config.toml
n_layer = 16
d_model = 576
n_head = 9
n_kv_head = 9
head_dim = 64
d_mlp = 2304
vocab_size = 8192
activation = "tanh_gelu"
norm = "layernorm"
norm_place = "pre"
norm_eps = 1e-05
positions = "learned"
qk_norm = false
attn_scale = 0.125
bias = "all"
tie_embeddings = false
parallel_block = false
init = "uniform"
init_std_qkv = 0.0296
init_std_o = 0.00523
init_std_up = 0.0296
init_std_down = 0.00261
optimizer = "soap_variant"
lr = 0.0039
beta1 = 0.95
beta2 = 0.95
weight_decay = 0.13
lr_head = 0.00997
grad_clip = 0.5
warmup_steps = 200
schedule = "wsd"
decay_fraction = 0.729
decay_shape = "linear"
final_lr_fraction = 0.02
batch_tokens = 262144
seq_len = 512
doc_mask = false
train_tokens = 814900000
steps = 3109
dataset = "wikipedia_en"
Each number is 128 + 32 x the weight over its row's rms, rounded and kept within 0 to 255. Layers, rows and columns count from 0. Numbers have three digits each. The size before them is the row's rms in percent of the matrix's.

# v: layer 10 attention value, 576x576, rms 0.111, rows 36-71, columns 512-575
# o: layer 10 attention output (transposed), 576x576, rms 0.0971, rows 36-71, columns 512-575
# q: layer 10 attention query, 576x576, rms 0.0973, rows 64-127, columns 512-575
# k: layer 10 attention key, 576x576, rms 0.0968, rows 64-127, columns 512-575
v36 133:156126121115154128119168073186147184129105096221042125138111153120119117136148162171126142162100064070179119139141160150197052092103152147218103134115102103106103134102072128134171128074159082
o36 134:113171126123092153136134168098094156139156168094164144142148161167110136133169098112148107025156129134172135101117078129124141076133122130104143061195150085119146133089179145165118121089128183
v37 132:149065162176136080141122117090109165096170073104085137147154051136100127131145150126132123111161069119111179109047065131114145096140115132101140120084136211169127026147121112152133135124073105
o37 132:151120105120107161102081102179157110136142180132147071110111119111152142136074177062136201144154087110176115083078077091111103172128118140137122076165144123177158137142100168083128121053107151
v38 120:121182120153111083151128137144086110146123132170104113152115088137107141076112185131143160146143171101181102158144143120106070114109175125110163170127134092134078074144117181149110128138128089
o38 123:107151149090121154153093113127162132122075071118124105166120010135164121152145137112132157097110163166142074116135096090122159123156090103127063118087139149161172107148195107127117141176085131
v39 121:121100133107153118131132123156094083116124137150115116090143134132178091148081108141124137114154095185143142132074110136121123120127056129115152166142132150089095186155139035125131153161157176
o39 125:141107149158149137216126153157117082166086192155162109099072087111061131167112163155139172122134133129156139154160158142117086193105205129125082159117174133113167192140123130103034198129171084
v40 122:168125137125124208180131142117131141120095187102090079127098153084122086105090172106171128123149162141200149137146127165109092099082127127122171143142096144163170185117168083096168159105167132
o40 128:144120088125028089117120123134117113127182147119160112180180145103084162166117135223107120173106140089116142150147144117152107123142127141117051082111101141142142167170082117126147077089140138
v41 124:171134196084077138122128168102143163165137155153125184107177155168123085133159096140098168142150075133205102127136122099084191077177157150132136130122155080082171121083122116193166133093114215
o41 126:132104103112116099120125169158116106124154136182090107169104122145108123094090106159171114134138182146015135115141165154082068142094159152101111121135108153151140061127135085250144171080113072
v42 123:142135114129107105097131125182147090137102147139096145118146143144132137112059145123119168154104106158138111114098112097163109154124146144124158147118096182148156122070118097092131204135100190
o42 125:097140100152125048087099074093108142098218185163139145165149167138123104098124155118095171113083152115181093171071166159131122154115148142135103111139143135201124105107130100135088174155085082
v43 128:151050074147122125084137123208104091099107105076186110134094165126123153145103105138112126118169128187095137158157068136110189181141156104155156063122097131134118153110158109112165135111146115
o43 129:089130071099103170107185139110106119100106109126154078189058168119111155109127160057120169122127178148156162217129156139104084036182149181080192194135131084080126163100168112168077164132085091
v44 127:096127056144161056175121100122140097154129139141051127107153179121123115114092128121122087146155124131128159167126089164106093065051087172155176180095113138110140142140144115126097098096145142
o44 130:144095139114137121126100103128169139099149149142125136110139090073068077158153175142095137136115178178086156092093141053130128130163148085167132172153137097135166135137102122145151109125091136
v45 120:117049155082059163154206160093130128144125153195074092168121176129116062110097125133113143099141083164062128121129095162139174000159117172116146124129116151140119093132137200146144068151096158
o45 124:126078110159120080088156099196129064165082107145145134136153100157060113127136140148143102103078134170177139151119121106173104060139092102165112096134168155106127142064127092175089110158138053
v46 126:100133118153112098148101115112073129168137106133112132078109124184108112135192129149153120132114060120152093147126165115161101168122191138098115088188152100088104194104164173134107122114155098
o46 128:095152148078114093162148126112112123116207138100142168087170087130130108101137194175132131138132141127144128142096092080100145136111134148111166134112111143154119081144123121093114168124091152
v47 130:138045127147128134113154116178081126120116089083154144176106203076165093134124137123062136144147056156162173180117116148177108114122127113151147123138128093136115125103125114097143158202127105
o47 130:153119159078133112136088134154183169147097134132062114118129160148084126105075160140119137044142095121185136082133140150074124081124119127117214105085122173054131086115154126054145184145196185
v48 124:078161076112135150117158137051110131147102116131150155126138131148090066108097112103137119132144142154140101099114168122092045143071142117072131156146110113098089152117122116099177071099151140
o48 127:090066117113144146143143102144113117183183084178088101102132095104162130127146119181191092122139139161085141091166079126114176137154173112131099115103162123161143079097120151095062164141054134
v49 127:135113082137131119098112117150125049151071083101090168124124106137081113124094140061132109114094177128118116123109170119110113136078109131092132130134123157107188093156061142102161182107076215
o49 127:083162127119125172079103121114146110156138142113198120105072141103086175154184130132184087120108118159178082110124120107120140078124140102168148106145095117213126138158116155064110121147103135
v50 125:101099080179089159114174130101140134097124082188117162143121100191128070047066183090160112139154078141089141169138144210095132154082097125125096123114127116130170174133180143129145091143162108
o50 130:165094123140086130167142149146128108110177096109084123087124130095099123173157120063199155120124108150083073143109144136114146133095078087161160105123163089142107126145124100098083151051083205
v51 124:154182112107087082152115143126099178168095124123144114099078089110128112081141173115085052125149089141145143143094042174162176069153090134127130197085133073178111110147131112118095118143197104
o51 126:160118125168144129116116138159097096124112137075178081162107105110139163072105071138168072109143161100069122153119193084112155112079159075157176065110160113185140153099110135103140164164130133
v52 124:112092172152106073124121143117117149162131134120147091116123119112135091126146055103143118168098129133153143184204109102124154106158147102143158131089167151134146114113171113078123177129127124
o52 127:142074111097107190095148169123109105131121131150140102142120119193113131119148130134076126096186074125148180144101114152134119106139117146141181126130121129110136120123090165105119143140117136
v53 129:124096181103099176099161147093229141141093104125140128115117085151159087182182158125036096112138122180160172211139127170140171133138076179129138121210176206098148070146163130145150130118126192
o53 126:169127127073049104145096127184097129151140126141121147126134058050089139080145106141129119054130141118055093061125173091124140115129125117144169178101130071153088136103090146107104133149087132
v54 125:148180102195159094136185112190109156122075094192152173116073187158103125139152144134106126093133119135129126026133119113156166108181097135136109104134135138135187083142168119146143144119149103
o54 128:091092119088063106094115129127178173130109154078097125036120120161097141127099125076082095157071090068127123179175153147138107166145137136171182097141114140128114160123124118132080115161113102
v55 128:143163145154096108114090171158159164101114152162060134108096057185152107106145083089200144125137109102111155117174150078122143157095155142155064125156126127142079123091099071130137181146154143
o55 129:052079129173114095094161130128095078188164102069161166171144097066107127128062097068170077108122121119150152131112174121107156134127100110132142081131129155075215119083113099150148157164099158
v56 121:123118152105099126182135148171115139136136110092176066108129171147125136146120134146129172141169140166169102155088130148132093122167117113132165144139138074131147094132122097166180129111158131
o56 125:159128098136095115125149103151138159094051101125063121116068117088143096106125141145145120077113149177156152111097104120112160156087203142119113170119159178104114069141134125125073120145088058
v57 129:137091151118137077168155169190107143151145136178210140152137134119136176120053148066137126078172111051096128115123050145113155125152081113128115105101104146090064157112075095138102136150144168
o57 130:108102142096110141122113132093154170081093104159152157131127153133134109121103218172129131200102138170181144177109158162162127188159108126105114120085167154143153122132154165154174081157131119
v58 127:102135115121053116115208090103148158091152166077103096204142191119078147143135131125096176131131200142164152092082093117169150158076120116110133097135089135153133111125151131121156135133059161
o58 130:107130124118144150178121160157173174089095124114104131137147149151094114125119131116125117185125123143080123116159078115183131122125122162167113207131122116121078150140075126143104141132179174
v59 126:092123175132085157137145173169175140119141113184146167101115137100125058132134141129168154143092079135071152097156091112136148117106074116167103148140132150133093184111142102164103147123147098
o59 125:134153166099139087149121104106078142074123135146155122127139111142135207128108165096162106151116130113206119139144137124141143150125072119114186115172178148117169086134112119120076130156175136
v60 119:126125153115149149129138153157155094077054173119090078142094148114124175111151144145117125156145188158064102112142172143110080129184065103218180166082100152153137109105121114146119140145158161
o60 124:157061191132166132102127088170091127148088114184120105170145095132143129171118121138096091174115112120086151149100104205121166110127141171175104121130081111151147144175118137148131095059137172
v61 125:137133068112126113152147160138138094121179106114145100082052175150128124142089129153144154139139160132104090183191169157151115164098139144084094151143150073157141146128111105150144096216066101
o61 129:169119081153129210112132088077099182163162071103132133101132138132107125102164132170061085052137090104114129153108152124172100115072179142080108107185119158125100121151113101108128146095088050
v62 122:112149134064065162130179107103132188162106138181104159113176120146103130183103154112051085077102128132181148243167109110128151140133156166083128130114107125055167117147122132125111110155192080
o62 127:137108134154129111111086129143140128108156146102146188087129133127122124130172126075085114226171132153117079158099138105081143094075142118118185104122148211161051103088152147140136164157132089
v63 125:111144103142133129163160155144163145132110095094154202104130180153124122113123102147193101110126176207144157144138135168093180137156183140127159127129174049144097127109166130183127131143165065
o63 126:116149109097163181162146066124115117111064067145164067171169148159088164149161118083160138100136134177069135164115124167143155130142098137107064122160119184163105113120104130096108117134118178
q64 109:154083112131131138154163121132127046100142106110141099130114131119171099088142146079145137130163142157120112129176131133100105147172106089148157104085188135110161127126188126177094143140135084
k64 108:105139128165154162156119142119159073136136180111117148090089113059166170079086105176088120114114161185114086131110150126118185126142104148178100133114081140145182129128137161175167176185137053
q65 105:145034089139133123148126119194100065159148125123156105174110102106121130117151135145097124125174090148111150201123161091168138139132131129120116132167128142137172116099136172135145158141124096
k65 104:099122113175159108144134138213036156122105088118173082128110165125065143131124060122102129174184065127133132151119124176137153190162136168138111123109110143172114127152113147096119094106179170
q66 107:149130090186151147156092160134135157104152130127150151124135167118121132153202164100125105128121131137140183126120191100174141163185146136138098158119139139092109174085119151110124126117109167
k66 110:135083149123137118176100172151179156111104152108105149115117116123114110154126102157157056110093078114109145113114189113112140128126132126133079115084119101088167171174180108053130126168131136
q67 104:086127145161196068076131122090085146113150188160121131162128136137140119157162095097112119132070118075097145135160141085125168107116110125127100137074177126136044111146131093122125129139128188
k67 106:146106057145133074084099076163144128093146117160101156105070116115167144137112074131094179124134087065114079119105156103071110167111136126079133195149175121145102108139145065180157138148105095
q68 105:147104079102137106180185114126068150109042088138097072100155122125108105162101119236110152155105162101166155108134175141169138165130173107084139077115082132162126117153145111130154126111149162
k68 107:132143149123123083166117111097141117150121147146107119115151126133133124156103132131135179193141161098119148108146143114088192098202148178131103113110068075119112102105121128162161136165111144
q69 109:135120090144098039161068042157095117149151097140119128130084127106173082116055121100077125141168174042188126144084180099150138135059078118116089042092070169115179128111103124117094145124092142
k69 106:137147118187162127148169154149128145089136130139165123141123106143223086133109136097083051085168110086159096126127150061095147156091090148112112108078096172182122105106101078147121113114110102
q70 099:096085131171201168096112158147087153115075156089129106083149107137092134194071127154112089082122106115148180144183095115140125078111123131094119092089102059146152106161162138040110172170168163
k70 103:150134087121161087143179079177125136109148152115110202143118155164118125181167147197107111128156057097129116078110138171121118148099096176142103123173126097157154180130124142087118137142167123
q71 108:125160143133123135176182118130135145115147125085073103110124122144122112104140075139133134116090109086175084118134086150158156200094145152186176169139109116102078119116104086132107090110139125
k71 110:127115205134090159146176156153157130106126110081084117132133057138070080102126154178085118108064139124193142101127143080126188223137147172134082145153141111102120146182111077125111112099073144
q72 108:118138101105127143134118134098143110190152119094114136133084053145184116153124178109136094157136125135165053104128135137160157153097133130144074146128075172139115113140190132126111068159133145
k72 108:134151116017155136184121150213123145147142096114103162139114051167157125110098110131147146132156136164104105155106153149096170120096122117116094210189095157149110150165183120163124104092047165
q73 104:174135155127131127153127145105140111134138164091127107185083114112129157145118117167130137113112136138178172148153175160129114094143128132136130132133119204086080193072174089121128118146099171
k73 104:130094167147117068151119111104057104139170148184099131145117127213131150103147177154124130201172150144136162094142130137125145087143103100092130067129088143132115139158130097086100154120119107
q74 108:183108109115130111099179130105099119164113166119057120144148154107118139107140150152063172149135123183131137102154103155099095148182113109135120082099118118139062110193129129099137158156111151
k74 107:199157123138109113127168152178128166068118191174068147108199115175134055146105156146119105197090167119110091083100062138100132127134158130146143122049168162126125140137166107148162116112064138
q75 109:142143147089149163146144109064135123162163154192148111117184182072111138121101085153139158142179121168112127134084188172155105078106143118118113124099056109184134087131130124123103088149170171
k75 108:145097143091118129166085096097088144128104117180155093143184090136082136142098145109161117159161122122089126114139125155174119093117134125120112096135096136136116110174086115135167125174170196
q76 105:118118105138122165167150118112144149137131130142098114139143128150141121085121082079107137157101054148115141121094074090088124135126142171207125117098132122139140103178137170110127104134131183
k76 103:119160054160106187085102183133106151134157120112133157164131111137112128092138098136155115119079094226152137163121129150120104201133127132124128112147083151117117120120145106154135059174153158
q77 103:149103161101093124097174138132133119132186093107130166113116134137101119180096147151084122108073129139168137124087163164102131108089139142115124158130110143110109140083082199102111146124131054
k77 110:128111128089120160131184145188159127184125139073084116103146131105084166077148130108092099143101120076136120123121178083126105168134102136083127167165103125139101158127108129097135099143153066
q78 113:170203113146079168195129105118115178094069115131181108083165194186167093105143163175207198156151144132167150134131098170126096147160131159108083149184187157126138099149109180131145155105112114
k78 106:195124133151147181139165096134106132139147150096112086090135128107140068076165096174124184125144110164172139172136143139158143110135115123059090200179144102105160129088140150151145112178155111
q79 099:170137152058019094156135171127144131066114171110127098153134132099148118099176111164052107107102108125086106130106150130136139166144145077166108107092126153052101124144184144121131121103094111
k79 103:107137129184164151105117164192080110098116145099230159088097101139109096131145168159143098102103117198165111138142116113163117084166132166156071172153146108135137112123180110177072122073094134
q80 113:111123083127136165137127144125184126091197167185177122102142116171125154126139109090190145072205115127094149131157120131192152102139162101153128124089114168128097107105127085109106043142169125
k80 108:163165110155123166098097167147093122156190093135096117120151102152127147154135067092191065099169144104151136120139094151082187141140113135072145103120149113092199142134121123133114125150218155
q81 105:130167103174117129117110098111078185161118169126175150192183113151089207097152123133124090172107146163165115104127133191100105135150109203164145083122142098154108050119114162160084088119147102
k81 104:134115168093123124088108058110107155116126125121158114155133114149117106145154122161151073194091102183175130154100155203086111142083110091108085120099079162186153102168124175113124159100109174
q82 113:118170126111111138085103131116064092188179073068133083149148168188127152125125117067159124126135123161123136097196120123052152145150061079166190120194152092102117170179121157168153143096132114
k82 108:141112130115135208171070121192082199104155160128108115104120105120117090106075051147099064145077155124118122080142099134096130144101081156130137092184189053100122169135107123102137154142133103
q83 109:119136169147141182070141159127108176153121135127164121126111094134076142025132138127110159112105077140114102155136147120143111119055114086132121136147100139149087151126130103154146141101084173
k83 108:168087131138212133132123111130080212123096105165130046134129110074102123104094119137087131130185083153118163147044189133090130102119129048131103104159162125168070162157148048159132134143113137
q84 107:139099132167142156058120112199161129093157109141112123122119156197159062129107164165147066082113140061125124146101071153099097142138124175124151167160172171198145133135135100101118160066106130
k84 111:092123122133159170114097210155111060158151117109048105084091118137149121125082137123090132170151108125145153146079105171033134103111090152130114098141142143116155093059103128109085124111111136
q85 103:098115136158184112147162196161172134160108137104148157123151140082136094128125141114193128139092182175143104152118150136144186153093149182166149162128132118142121116176157157205198125191146130
k85 108:093134077171149146126092140128097123161097129084116147173102008132119083169103116115115151155150126172175049154135118188108107111099170166136153164195147152092109065156172129136159118150146137
q86 109:119115099174104103094129209099122143140167057176089123122130098143135160109127139149126112149116115147136096121026203141228154120119105102143201134079091108089139167121133168174102163113164195
k86 112:153123079150116156149114146114106123187163106146135112163101118130184134158120177166131115106051108149130141141079179166146168143193087100142109157106167121181124086150137094148127093164109160
q87 106:175091127154134113112097079106063142094171178168100135117080118144135156086070096132172113161107137114196148084137140202110158176176085127115126181109098079159228082158168203156137130156095115
k87 108:163132113083114146141114102057104177166131170142165136134118094092153142133123132075075120133128130149072103094187140155150177144163118087149134120144120193112143167193161170120129116191133148
q88 103:159078188125212120102152139091064127172132097128111179117076138161117134154137174123102108124100166193112036105123109193122125082168107135136049149123127097171108126145089144125074115103092134
k88 101:143117076123141120127095148145166144084135146133130173058124115135131172145099154096090099160124114123159090090169097151110122088196121100131114119096198139208139179139160114131097096099134156
q89 102:149174130060123129144130126073165090144113071101167127099097165164092176121170141160134119113203124140145105119179154144084121153144138148144139163123117061151064114162185158070141121137119183
k89 106:134143137123161183118156149129111100155074084045162118085109096128116162083168158184089174136131123121132096128171102157106130114132152143145115164164137149124117098122110114113084111149137117
q90 110:139139185178149175138137159067161116103146123121165085160121117146199120138165084097235177107113069177096138160152099155115103122116141150118111102153138201143059076084096133101127094182142098
k90 106:086134134174112117067201194090164147152160189147092108157129150052177119132130070162123188188159136195140187139180168160153138156165143126105111088129101102141169085069112169074143129119173173
q91 109:160122176145149164122145108114143179132149142108133108133134057146140128109112134156119085164119156147066148111106088171096135170163073142138167152160066119153131111113149150189173188125109188
k91 107:105102099128193149129133085136128086123093147113085088106149169203098104097104116159128145151145107073137144082115109148143089107142071098110108069103127111156156105146127175152157101140083156
q92 110:161133095100180146043158174110146125152134119115091180129110117188115081172141145151122155147117108146113151140094119117113191087099122140171092171097102164178071144053184123103103113173197145
k92 106:108140148119116138091163148135109124154105116134124134121117097114125151160157102081127193146142123147111096132087063158098088104152174104150096116121149215151121075051128111169095086143094098
q93 113:142129112130118104109127099149102186059183134143165188146151092112104095128145153157177164173128113135170180105077157177107119082134172148154156176147078108118152154157111078157141151152090122
k93 108:092130145082215109119151170133178098056170113161161133169142107151095133175156122130112154100212073173127145098074163123104078122131219148117117168171051111097139141036134045149114125136157100
q94 103:117103167068144152113146140127162113110127172138146150170108115101142160126127147094128110157126076162194075170128134117197137180093128083097154138114118152172084215156144083148152131097131153
k94 102:145194154148144135079128124116142098155133142172091207138124146109152160132133151153144165142111100088116098154099185167078159115140115095115135192162101124155139135151135106164100097097147105
q95 113:136184132179123177107142216103127123161085098125139126155084103183165111173148099152054091097134176173179138096073136163081152125126106173148146104147105117076053088156143087136100109130130172
k95 110:110120133175112110141218111145081133147126133136133119133107120148171084091144077124141160101109147148193047092135154118076143135110115104202105119108120154125180144117130082146052103130155184
q96 110:137111147139127086100152157130138145115103195181101143124046153094118131131130086145191144076144116111127153152165115177122122096122142114125149120101086117094118092063110145126203056162091183
k96 110:185081099112156073162103112176160131088104132211088114151130198134122132107162131102108103109133133136197172152166142119205143105218127112169125176095097116077103101117131108137228134137118145
q97 111:121144145136129123085100116132133163153216125126160197147094112084146103175112118112097153108166219091177094141090089128192158149077118114161174138188171059137138119143095135142145157168075175
k97 108:177153131095136110091148100137138144153180114098148159098137110164177098111158074140133093127154123129131155118185087078199144155128083089180155126156110156171126182130136139130148151176095030
q98 104:107123107119114134130134080078134113141147194088110158104094084080189110070171116138135189108119054160184137093176127152162096081041131120132158116121147114051119138125110117114156109127131137
k98 105:087076072117132114098239162099119140167110062105172137130110105127156097124153145228166047159099117119148105131081104147117152126122148121141155095097155113111132188146129140094114080126148155
q99 114:127115150155150151154123159113078148157083128096110084168093083108149143139096140121073130210181144164128129139151057131159122156076130131135136105173153134134120078118157133104133128078139160
k99 114:108127100116137125134136107087098158104193093097125179131132132143161149078106129090095104125140168114164116114177108123177110098132109142129081145126084144139216044095158111156168095119112108
q100 112:143064171155100128131147176084179103087106140153169122071182167103173172102124156144129158146140146124142132145148136162207190154213152160151129091184120119154199141067150112122081103120072133
k100 111:150212155221089103132092164084149104145106114119162112112115132127188152133052143192087156090095133083167133133141101159133138117177072136100175104121078121078146123076158072171124104139072181
q101 117:117104074137157163111075089115127136149152131164130126134204099081136161166155151110111140086151113122111120111129122082174181147127091109136145117131148136146100164109077054118118129165121129
k101 106:138143105140124178115152149105194117103128116161141133158137091192088113173115208110141145057140141091148047131106114133068078119158160112145118112139144124126090104143122093186098162118145126
q102 108:149084070110131134125079105112183168133062176111131148144085113135121152161099097125105138188109164163111144130146118136176129103134164138164123133149112072152164143132093141102145163124176096
k102 107:123132107158114128152117067092131151126137203099134118192158094152144113106145120140141183142146146143142128162158169107173149105134107151074162186116095055134148073141122123097117120076166067
q103 112:113163047133160112127138108139113092163087113167100103136099145093190147139173111145138105153132117165122148069133095111140057128175104113139142126121154142102137129118089137096112170097048146
k103 113:122115096125063175051137124189130118083154153156103095122083089146126178117139042120149111103185108174073128122148129098153099101177161144160139146138098107126149135074144111086154153112134104
q104 112:170109107150076151038089101146105134113141121068105135143150103105123132110130107154112156184064147129144182128137142179131149080118179177154091151159138142135060105139141142093130108124125160
k104 110:137141118140097093063160109156138171120148104075142158108191073085124111171135169116106129114098077189090138102102132129134103054125095150122086133099168103147076081124121143094142175085152149
q105 104:076099062112138147084178122160085115136151161131092111153098151109173107098100089124175122113124053099171088165155131095098119136074158189103073146103134119137134146116077221082136147144114137
k105 108:172056084131144137061191169151112178161096135102144098156145160112124130165117082161102121156117142087180130132163110123133149150089132124116138131129064157128066163110101154140114122158110136
q106 103:120123116115127138207096116129151141115144090100119123104132161132149155135178088131133099142142161075141139093146145054164169080148148157118060145094125132104138175149156060071104081087128135
k106 104:144122175098101098127159117133181126124138085123072185141101193180111096119120080119113146132141170115115170084128158115189115138162173180155093090101098185171106140177099099099133110101115146
q107 110:099116130093138116174143133110101112146114152129121102175061149104130136117101161141049088150137136101081078148119191141127193067078117119109083120102134038149096096082156147131139157183116132
k107 109:121070129142163098110174171111097162170142083100130106133094140137146140105093141121119158141089117153134040181129150118063131124139110103136106137088136127128121110079123082096133131184085105
q108 105:136173088098088137107116081113073113086185120213086103160097151084166026106132193175122105117160143144105124127116111133128186140157154118149156093079194161137078115133129100115136123108117148
k108 107:123190152138121150099210145088107103096132086147141179128155129127124119079089142119160133127194156193095106106093120139134167108118114170126134072139197132132050090111118124141092141122092131
q109 105:095187145200164192125143193124145141092100157146117126124180130122182154107130200115107137132152106156102113147083142124116102162155131157106112117129123123147107123054148136177123142127110158
k109 107:160163145151157159131128106119097131134131089138137114119178168121198127123113176176175179109094154155150139079140106122113160172090087110120153083134116110098147083088138142115071107134126167
q110 108:121182086125113103083160126153168083074133077118206186118131137095127118163127188092130091069093111144113066124137147144106141124110158075137176101175101164162121121115140136133100148141150145
k110 111:107128118134171094093054048141138105117100119091167110175135170098155096151160130128101106090128174193109123148127143093167144131151128084168164185165162172130109066108146064126134173096121129
q111 110:147103133139105120142195122170133120152151150164122138162132169136157112183150132131131156114146098100100091153114120125067113166134108069118090087098136143137097147134133138135174119168121135
k111 113:100072118166110145118158158081092102110156194212120075100126102121122133135146119075127096164152127139100094114089096155076089170103170133196156109147099175109114133157102126107198119144209121
q112 106:111125133095175103154122146138126176101124114104135142114153153092194069091132127157096070132120171086072160143076161153104191119130064192136094130119078137107123116152065088135082111139030127
k112 106:121147134158135096136141174132129133136149077118161183101086121120137182199133128107153110128105169134116177113124049152138115157155127187128167093136106125149127126110157123145110142137099117
q113 106:159093147142170110095157136119132149140190100125055151091126139103074112086121142167097083191146090120165151183131123126168162134089090062156136103138102142134110126118131119131123107122167103
k113 106:158123138152169140187140101130077159137142090142136122186119126140123136139103105108074137114117101130148172088139052118108179123110152112123185121154081141102094126083131162140183127153072122
q114 106:107116089115143145161164196143104123142097136118064160140153115091075125216133200124134154134077209162127119137080127144161128099172143112128074157127111176153094137108190146159204141147098123
k114 114:144145105102085048165102146104159090108093081087137125065128109091165118198164104142103135108122168166122123154118134157146135121178124154178107152098140158202101134107133089199155109143119122
q115 110:104124161168080076189133125132186118117154072083121151130166085088095127159125174185099124103118148104119155141103128127187144089141125163166109113149126124175137158109198163149179142147137127
k115 110:073109116142095110130111129138172126148120126144122181161133126117145100141106153075125143170188159153152076124134158146124144157147115183113104180158113124147146102134164116121105110142113134
q116 103:116159153057164124100170085086107117145161127126104090167130120144132139178076170154197114163132117125121102121118103090117097139162113144153149098094176207123109153151100088099108099124117134
k116 101:155085126141100108122134107081095102100140147167140142149120145171116140163143082109160109141153155166203191125166098152133158161131144138159098143144137144105113173132102082093176126101129129
q117 105:120112104174194140086139140138107109137113113166146191107090158058155103201101123124136118137194143172136159160116071130144178137128126147123141153153088090072119125099133182079133197094125095
k117 108:113132099166157120121188103163177155125155101199147113116059136110142126132095158144209180100187129096106152106080062154168111203132148135132135141120123125096126152061115167119163158137136149
q118 108:109066128136171036107192122140196083139171103121120143179118121105114145104140135124090140113183077144153080139143076161126150161158135094145129169083113167104174136070142089099145137192182116
k118 105:129106119125179126133124101109142149157112123130071137187112132136110124086101088125139160164111099112148141082130128105136120129167100154109119122160102185147124143116100112139113164171146122
q119 106:155111107084122100171163145211176108130085110129141177134123116106153163197102113140111134168124136158128087085132255125114131172181093130099083163136106183182108192144097167091095122107085085
k119 107:164116045132126166138045200141164105173180141141152088142133124174191153160166138099127116153155112206151145061148202139171183141145087077128113141099114174110159155112116103181126139076087124
q120 108:137121115146143106142140135122165123155183084141174157102106146158085157181093182101100116132158184112138191180087137129179159164179099121095118098163061124106136145151106120186123071091085068
k120 110:164153140140132143178098160142103109169147158144144139079151106106179167114132188089139119116100148175089157105133140139121175129163105125112134087095147134116133077131155106124147067145063116
q121 103:081155175079092051117128096088126087108066108139041148163077089120161067122153132120126141123149089094171113099134111157132077149115138059111099105079145182135109134137123100205149149100169175
k121 105:139121115097097134119147076097099119108153089206162101084120191153176135110071107085150136086043132158111069091097140135121081148126186155120125093128169165082086178151114153135120126156164022
q122 104:172168102178127149102169173140155131165150144129104169172076104099067119139135157067066134098132092150094110154144172082172167096096134147074172079079164123120096187111095098105142122133154152
k122 106:143134184142094122127137172177101093097117111162097117162134086134134145156138133120113144053127151122078107090096202123143156157060048206115111155070175097159144134130137101112128118079103069
q123 111:121037102110172157087105141132150162096105130151147134116093120067085119067131062131173137082195125167119128115133194117108128128131128121118045138109124176122121104186107188078123182099094144
k123 111:115151093113128150068102103122116111144176118161138121085130136076117131130162093218114120085190076099083184096180165086119141122097108090101120167173130160132097095097113140128095171105078132
q124 111:126118111064098129134092144147132092134171150111150162127125154063161107111149107160117121165192156103092130143156124144188113146103137104104139090144059072106142121144090133164086139095139207
k124 110:134150138200141126108078114133122082136197116152137128188186089126108134109113139104086097089129152128078162115135163158160101160109133113159145061160108095178123175119064050177134093106116141
q125 112:109145093116111124065152049165125057121082163123137112151141167057148123177120154094101108152099078060121142124170181186141085090154115113085127096073119117101131115129110104149174124111096111
k125 107:152130094121121127097139124158132089092121109117226131138219198141193125118158130045095108167087159136115100105148159162181097069117180095128088097104136155129160175156092137149143121145113154
q126 107:090128110113052077093115086150161086097169138172158097156135135122180133151135162112123143132134092071161163138093163109139075079107054152142167120134103139190172144107126098139174148115148083
k126 108:123188182115088183158086131094115092106108119154129150152076133164152152079150078105141133101061149087103117149091153148151104134095113147087120111119114139083083175093088102160150182120111091
q127 105:120110138078142109131142111158151090137111126070159185116127197153099146113074117108148131190068122169190133136168176094083145113100123150112131151128117125103117071106135132131126121104136104
k127 104:158141134059128128134149084084173120136109161110127153155145156101148135161098119121128146171094102082153159083133074076118143046080097149120147170068195125134111103124128117120148107133149112
v64 094:148139126141174141120150097097102099147149128115072078153115113160102098112113145144162134133098097083121109158123068171136088153151172111125176185138138066165090108137178112106083195142105164
o64 095:150130155120133141063096136178126140093087126165110125161096124067076135074137137121107117094137155164134178177133165126171054104176139117093102161119093128077137124177069138135100136116120101
v65 097:153164108110163140131110134194140112147142073197048160117171159130118109098093139115174167124135124080165133144157123094150122072165078133166119037147139123133137167168057089180083109156053133
o65 093:166100125136093076147152132093138130167115173050165115125137090117186135120152147132084112106072190143125135091111173170130132161113166146111075101107112157114087100146123114103150162105191143
v66 102:140144144132112129163157119102115188188120098171090127109146139155158144144140147116098158147149172088096098114130138155160157082133088152173081149138112112170125177143127104082162090104144126
o66 092:102088167133122136205135126164127170117137166085086055102139169093098111150161092149190064196153190118101141125137143093145112104116117107116134085161154098077146119084103144109108154148122092
v67 103:095093147181144139086137122165126125086170166116128069102170131165170162101112193129129143102104130115123141178153130119169115139165125141085127089152151208064142162120144084129145179109157136
o67 102:114120155106107091182111205143130146114081150167138172118066119155105098100135104126096120130161137100134114121111178148114158149091123110138128139118061113073130122128144183084135122148111138
v68 102:191096083105140081133142116122095132126128094133090138102129101130178151157131162120159125108100156041153165100103164135171145163148107164099098097142191109201109097152174133138131113134103102
o68 101:095129156117094052146158135143155051170147075144129081157142148150150162184168135141137110107183108183129152126169152108102151152157140105132102192076096173081167185127098106119097113217126161
v69 097:143091127147108140111113086159154132116077080136141119142194192114163126099160129149132147190136105118123124081104194101130125109130144084151174148139105143184112116108120121134075118110173088
o69 098:104156114118144102163153133132091148152112223090115141126110146120062059086103108120077107121165144122125169128107098136118130134109095176092130143121130138082165179222106162065146114143098158
v70 094:158122109108099147138145136178108103115126133135188189168165128177147106171119114150127128161091117135073126163105130113143171141161137126097153088137153158141144179127185104141122114144160166
o70 093:132150131109174152121200192128160166147147078148132110064098163132159083163140076120131152085201098210187128080135135116120108114109119118151089177114177165137139154132120158052102193150095150
v71 095:109142122123131107108116202164186129138150143090123137134186163137189113094174121128133109144181107080177096158123162090116093169147115133106101076054148117166135155149126134116152142170134140
o71 093:124063086127120118162092113065099112132078147066136104145098185103207137165102099116104162123094110109126128086167099106091137132055161079119131096130104166126092136151128182149100089084120137